python train.py --n_layer=8 --d_model=128 --n_head=2 --n_kv_head=2 --head_dim=64 --d_mlp=512 --vocab_size=4096 --activation="gelu" --norm="layernorm" --norm_place="pre" --norm_eps=1e-06 --positions="learned" --qk_norm=false --attn_scale=0.125 --bias="none" --tie_embeddings=true --parallel_block=false --init="normal" --init_std_qkv=0.0442 --init_std_o=0.011 --init_std_up=0.0442 --init_std_down=0.011 --optimizer="soap_variant" --lr=0.00633 --beta1=0.95 --beta2=0.95 --weight_decay=0.03 --lr_head=0.00963 --warmup_steps=200 --schedule="wsd" --decay_fraction=0.874 --decay_shape="linear" --final_lr_fraction=0.0 --batch_tokens=32768 --seq_len=384 --doc_mask=true --train_tokens=137800000 --steps=4206 --dataset="wikipedia_en"
Each number is 128 + 32 x the weight over its row's rms, rounded and kept within 0 to 255. Layers, rows and columns count from 0. Numbers have three digits each. The size before them is the row's rms in percent of the matrix's.

# layer 2 attention key, 128x128, rms 0.158, rows 119-127, columns 0-127
084:094163150131140115109085111168153126172055113114117201137073093102127149085114112140116132049099124097142121136155090146110131092115078131101136104119131103086161149134115110133125143135102109124109154123080100116087099151103136111160083056093159145093184147085103053156058052138087158177155113160142101136082097125129078051099157121135119153096064089125101173126107108144085092143153
076:147097093106102172123100139148120179147121137174122110133094128112145136118144186139122152152115121163108113085119155140071138129169141095134165095159117190112121087163092157129099189121146096193117126178081130180125101118095122089092150149084134183082163108104194077096147073096177115058191150099157137126100114115099169052166104104091139124115092108163117121094091152215143121112157
087:158069149075117176095131112115213131149078105142156187144111120106138095103108149103152118137110138139114137091024154109084159112167147173094177122103102150147109101171094161085089146105122114130151159148067106104145113166105146135114130129097105196084125083128167145091220111138085079106129167191125117139144161130129077182161115112081142161133125171118115121130102120112137151182169
083:145131162155094160095080164165206113193129104124096118166115132129159173109139160154101129155171128055180151202157098163097135140085126136134158142126129166118107110164196153156147062149123117156198169138133193169149131129167165166129191122169124142112188105129117117167141122134143097153172195165144121084135191123153147100152150141131139141119104174139153065144120093175163133134111
082:136113166127119128167089121158147110128145151138180117134095140119158111149124124129207159125135130142132136148160119093164161153153169159081142144137143093122158131174108151179138160094101086111154141146167133101104108124175112193165095226162124080158121065163106175111119179097169181114105065101160113097131171138090124179201128112112101142159120149173191130212140073179120138129112
081:145129114132071171139141134151163091131133145116198133124118145054120071101160145159119119111118173231144124143032174094137141159110103148139118098104107154153139138092103128168131146147187177153175145166136114189121099165162143159149120111144075162094148093130114097127177133158107102177151116141093126189036143137136091171128124074106099131121120138094184119113114117120179139176154
090:121174119117148111155168141141108097134148123125116112082067101143142135150109132140178138139159068098093122192182126163121088076160068115181171140159144111083083212074192138126154112124111136121114081090132196131147125074183101080160156132153207063133125112159129115103079111106145160119086128122091150123135138187107115107114127181169132109127133102154144133137116120097175093056144
078:138102100154161068140104158130126121147176134111151134209111103111173201168119075161145145147122140066093149102152136103141117112092119094124116157114154077096083166138205111174179113107122160118031144169143152131100155121134136147126150140172103112130145128137113169103086201141195191114126116052128099147156128102113158094169101139116164122086118109150120205153139129102144119148075
089:084159147163134050124136160148156145104123131144089141062136140191099080158150154136125161142107122125104116169190098147171128148117103112136140108115127147083061151137148154136115077073151142097114100136175123154147113128128129108165123117165134163148124080113123122166151136083175191126080104076109114097130105183086124119182126081180113144184106095164167189163104048110155041097118
# layer 2 attention query, 128x128, rms 0.168, rows 120-127, columns 0-127
080:133133108112093167137118111147158093131120099144156139121164146124127178171114108090090075117134164124186211135103100115151166170120104167067079124109122104158134124160122109089115127155164184128164137128144003138105149143112162169108073130131146101086132103097123143130211128177125104198073105210089121148171146149112108112157187161159146158116114163117131119118134176119168145140101
092:122136138138101116110123142105097163150118107157156044063118109138103142123064115075171112126080190124146157141109109091195170120088108108126079150170106129188164174100077105089118126118134084134173112163145083072119188146158154160098132140110161091127100185128161117131179149123124082114154073178118109159129144194115126131169157072122112139170154080138127113166166126193101173112143
091:147155115082170162144136082133109117108153156142127139137139151127091143166112206110101139101100115153117133075078165162133160117172139110171118139160116119190137096131064111159090205099126189116100083112125102097155120168091105078168108192107117158110140174149133146122216103199162110116109142134127151212128103077113128159128114160169181133122146136099147177104105168163137164157181
082:154143149138119088101168156155094150099103103122114152090130147134142137069119107149157144161065149166104115106155142172106100162131102151099166141125126145088096146137153136128152104185165129114089106055105130112137169120089157114110185096063117148156100139160219131150048145103173113082124159090091149131226122168148157094105139097187168126133087155134068113108187127138094164178130
089:135118186153169181119147156111150158158105118158157122124188100185149165106091165109192118119114143114104154100153152120121134099147127136095146178136160120186135170136108089104149115144116085087140101123159098160179135141147102172085184122132152066141093164147178161133176141096063095096145133196146115097199109176112127148132164156165183138224195106167116108142160139154117158116129
089:174138098115139104123103096100090130091104136123146159171184132161156138122149174194080142170156117069155117080189111145128113217136144117159092119094127123133149042195128125168145137133090102118103118118189159124120115134058135123165054171110136153157152152106088159134107119133164100153122161107146097169168113092143148147119053158105123096082064146150147171120112186134096091142126
080:119167174116120092107107135185142149099130116135048175086151168200137114099149156122122143148175077146106102164156106163098052178135126147080174098173136152105102113086106169175083101150144153084108075123135231157147124137098110119196106152122100108192112097087174133141126091154156141114117153201115141145127141147142120127124178175156141138163097119135112158098123099102142091102151
083:176117087156146124102127105143070119138181122133104096173157125106188201110129195150124130128163126107159126129117136136078078110141130158094087124107150180134187113140185134110187168149155118097112110078061211141134168122127093134159151145117125125110167124152099133141071124138140121079199159189129182146142148099179176138091127151103120080055084177121126123163153135126169156147110
# layer 2 attention value, 128x128, rms 0.233, rows 64-80, columns 0-127
110:141109101103110131121112136171111187109169126114124148128185127125118116109127106109170108155032113107168099118158097108161080134150160111094132100127117158167163082082057147134108217100138126117122178166131145139078209111101158185131136076155163103179171152154119092138112119160095100106153133075061107170166107121136143143115162152155131147132151129183144145111101136046102116197113
103:153142090190165122121114189131126138164117081164200122119173148161085141121116156081170112128105175054194104111129107157158106163092160100058113131139107128098065095147112174158120126176106145078123071144163136101167099126173107164108113061119139077148129152172147169137104117111094143127096171140113149179106143194121196125108123133125089130083170123138147168134103157092112174116099
101:135122153107113129157158155178115177189212067111129102147104135153115113142134197152176151110067116107216145154142076166132118187122114113081151083129048121164115113162129131133083116119133124129094162150109133102112163137180134182186154100089067106106114132156100150116174123141101101097070143117121135149050091105163114125134121134174119129115130094083177154095139098116150154142183
104:137107055149143120113152154123152101150118158176133052152125141126095146118099107094122088202163132203074200146129102070116124084186104112203173130073101087121083134134061164152146102141127113067125148140114214157096105119161127124136123140121089136162118116148161123136104187124144084143115141114117129135143127120075127158093145142095118192190090098108122096160131121121130075105098
108:154152062136121099115217136106118091129147148115120110183118186131075176100077091157126070171125121133127151082179153194075093129138096130145086187133166160181148121155113128135108118166116088120140133202092160129159121126185128138097126079165134151187158104123141140149134142101110105120086123112172093113203092104118103099132146073102099085202128131143111098125137160142194131116128
103:179135174113158132114184110170142113164127140130184113087154114099114192134126137123146204158114156077099154129136162110101107185110118147146071156094137108139177098164132152090165139170075043154197139167139155139113158113128140092139067075117168134139155153161184096129109116098132136141135126127091187174117161175123121098153121140151110198155124110152096089163182118092075126087084
108:123160105147117134113179094102090130110109125154179095200086145155165131073158100132145114129146142117062118141120129095120145172146065093073115153159129143152120145156138097116124076119100152096097082126157109097163107173084134117069161181116083175167132093129149169126111107113139142188147046156121108076201226105163188157112149152099111158151139140117081128093147149104097105116153
099:133107159080210115134164148165144116169197098090152106098123142122174152183146124151142096178134105168134109129123133120160114161087107137109152094121131137135036157146194097102133121146104060110108140176136087089180111123119166110119168136124087108121075055138079128153098107091114067136121179149152107132124125159178105152108081191178105152136077127082147130158105102132102149062131
113:107184165070119105126175112148113132086145148147130200109157087177121108107122098115117165164116120070122119100115175086123135127125094069101149150145106153150124134160114120125143203072127174121119152091116108089134120151095051070150131189190096087128105152160119069059096090090170163135129105169137117172115166153150142147137203154128143079110119113120171154088077076143143099118140
093:146171167147138157139150096123091119116115037088127124152118113165164106220136140160124168066124129160153119109123123131113124146094110116174084128160129075124180188166066138127141111101119171176095090164107107126144104167107157100090145161118012093150112170139105169106150107146124139207158130088156128144117111106126115133130126118151124146097158159095107151113046170105154096084094
098:126109110113148138135125094098075166098174093113089132166127146141128118118138154142126149128057065130187126208126150096161090099148124106129152136148196107116109166099179145126030187082114150185092073156120155114160132151125131149163178162072154109128129127182076179066174137149131094122209125140130084141121095136139118137091151165178101108128127143128140090109078130129154145161162
094:113152121132135110109123130105114131130083080113177074129154126156151135104102079123134094168071162179126145149104152144104079102089154131151142042164163148175104131171170205130112127197144116140119103115145143090109142087131159160142148136183167103157081115167150097198136124109055053113141181123118063097158106155121102100084069115125088173095133101145151137181158144118099155096113
099:071066139121180161078143153145080092093118161117136116080123125102115126157143168095125100142144105207152162123134115159151106105124100140190144149118058173189173152167090114181188115160110136148128108209120152149199092083115122130116153109131147076110139169112108114098173160145151098116129115151134118062150161113165082106028168145140101156109122114135111128129141105159163104092121
099:147147157176090089091151090132085158146126109097107128069143146139110108154148104158160108087154147091077104124139130140106096215112168136111105190124141150146169095099165125087160118153157141115188092178164128149170088115089135107142093124138140105116150151099167093145210114154115183119150117168102199126084123143145146148141079101136141114068173167096177115165082128052092099104069
086:169121178115155114117128103135121129132121169090114121067148094118107185104121054170042103175101111154129113167111138160191097095118109175166090109181163121083136154064156109100161129123203078088125094137076130125106137106125156093140089143146138139124155148101169121111125119133169148115186126079134130135164163100102058142199117142075160132075085112156170113082163124106128175119132
095:135137145112166151116173167110156102154149128116107114106114186097105113122139117063029137190150092116087103082127119107158107202108118137123107163093098183051140135129113119113156163156102094123173077145110143161081063163075105108128087054135163106189143161142131122096127156134099159132110144173142155118158162155070132163153097097096119115120123127154100128172158136190189085128133
096:173138143144137081170102109154093117163125125063183159116141172158161090133119136149159159149108124117124102143207076123092059186181132111097120179119093054126129114115065152148083095089123139116125095187137141154126134100116154101133137120147057128146073121140129113174150131185100126067097153091141167156112165133153081071150172116172113079074143113083144157147148164106156131094093
# layer 2 attention output (transposed), 128x128, rms 0.207, rows 64-80, columns 0-127
117:132133097152118177117156119109185123117145151144143129215114138128162085139104054148126133112167125115082177138089144100079181181120133181181157147123144127110139167136180129128123102141142115145124055140164105173135086158149052092058135177080083140119094106137173143168153146121156159146140111143160122116133143161114124093142054131136153134104111143130150072164179159203178180102155
118:129091121082068076110156057209121104098130157143139103125133167081155120165106083161080124134139105213095125134116106132164146070162139154116135128098129086167179104146122121129110147075149123156166138129085122124111104130074099141111126167135126142117127090131118142151136174164202168126172088076166087069135152126132068087152165137175147133125103182164154104131166067151081083164140
104:112137150091078131128096117161162157036050216150140136137116104095154118149142055120107137195108200169109122123117115075170181153155147145155132143125148146110173125146111115119178148166086106120177128142190149140112122134070150110069128211102096105156169133130103141170107090123103146162106084101126084102146151120101130140166132111122156141146129166168119092132188171107081127114123
103:112141198137065114165150090125048163104142104144161187096132102125161127159172174163183158069097144078134121101099145112119094127080118118062084090114203143127128152118213096110124174097115139150116098160085103168145142158126139130149136136155149143132113117121133109150129111136113152087113134163119127161146127100174163082202146178149106145074169116126085143092118125092145172162050
110:109131199132113125182107097145149150103130112202141128078135094063105109109192175120171173108140126117142108131118121076122182091148176074126152121114133093118099116097148193094127188095153182167118080136130129094093113122089088134128120174130103109091114151113109039117117092149128149089152088187126168129069117139122219104142092188097132139112144094134137093126098105139177130114155
108:087136100132109167101100099134094110128198130149095153182157098135115155108146160080086108136180096191123118076115142142178161064130131149090131129083135177137124170089118073164153122079211178084087085128092110120149084105144132178135165108139077097118127125107176171137180158143137144134155124132180119104107152069085151112132177113143134099099163178094110183095087171155141136160109
109:146137124097135106141104148083118108172133132098121100034116132155082160124119195166125089196097090171159118175117150137120083121083107124131139092091110120067128121084102116192144196134180100148165115119086163127079157062126165152142127102142220098117081105113095106119141158134111080103134186103137128161131114118106101127114093109126150131106102107099127115154042088174113165175105
102:095139114126107150156058159130116136112083138125118127124140055161080166112139114084159197111093126144144114145120126136168125106172113071175159145119067101110225088115101140142120140133090137173097153081130165077119128117150114132093113154173189119172202171124163175155112092140073135102109065082158127157080125057099155164140099091131127092139138123163077137096101152098091114143124
118:135068075199176171154120149126138088188125146114116069151121205142129140134099129150148084175126139134137118184098096152123090126135158159113126115124107077099155114129153112158133132169153087165124092116117129159137146131086127197123119053102141138093155125132124197170132176171107109174153165112155220082161161101155126146094094130183122174111142169123129076119170195112122171134107
092:100078120096112080113113083133132170130123192170171110123091118142081145056146157119108097188111170087109091177152128140195087157101151153112137121097086196132142067090120132101108128152170120096187160118156143133142136092144099164117116112142175161098140113145089102157133149093094105136125089101137182097082156150139123168128176121136114136143083097166204135170197094124060167158139
093:107176102220103130096155136110162125071100144093140118075072125089117117135111058149134134153123207129091108150134140110130160175095111176145154119143063150118191109169128160132194086160142113144146160114164123159128164166171143083098119107154132175146142131132087135209056104140108128134127127092085144135119122160174142162182099125109161141142169102166175151139183144168108132106082
097:173092128105107097130164096133115157083170143129127157124076140078128154119095137135151149085153089080147115119094154148132180118197076139083104224113058083117121155103109143095101173100096148101101158159103134084084131147094112117118126114103165165092157170111151143116108140117169191086109092117080189168130205098122170159151117136079129075101133132147081150118061098157138128156145
103:149173134175157164136158124129132158117154117182108192156128132159096100084133117130151169100106139124096096134158111117134122123100160095134096138070132156125124061072158174071087179092124122153087130064124136084142135176134122092100095169114133239189102115147144158157105091167139143132153132081084151205081159138129146111212106097125155108146172117138120089171103103134114160148154
113:062124082099164171139107162123130122090142123165113123125152153126122156145101182081056127115165093169145189104132124154157130063117116137112123110116121148145067119135097074113154109089189110062129118088117100081118150128175161149123113131153136126090095064114133174075065164148180124166163132078164131130103147139136072120067195121124122135159098106158088135120179151149127125145219
089:101169101167118176111137209035123126146140040153123153177087082079120134123107149096138140152123099085100161115183137120102152142152129083145140163119113110163130131177113123184071092122083184135102145139142113094139130115165136176147151127135094112103098142181105134140128128116103134162101082187143152132123094155112206108030130097090088073178139095127128102156101149143152116127140
098:104152131180123165146132063138112108132132115168158118140155118141141117125142145130147074129103131110096102139133196144152110077140154062087118099113195116228094115078155189209135115071163155130095096131117135085182095121149122146116110146147062160108124090101163112197106172148167110127190113102079092115160116167117141133094183149151120128171116138090170126098105110147109191155135
091:130112094112123145105094129119142161087141151200113120175094097092116140094112131128144093094144162122156109156116132119206153085111170108102096161120161164063099176147160066077145149127129105094161119117122125149130117122127144151120116152123161100118147089158131119103104120128140139168160051165110111106112113168072111153178112158094136215180066129188129052118189112067079069096149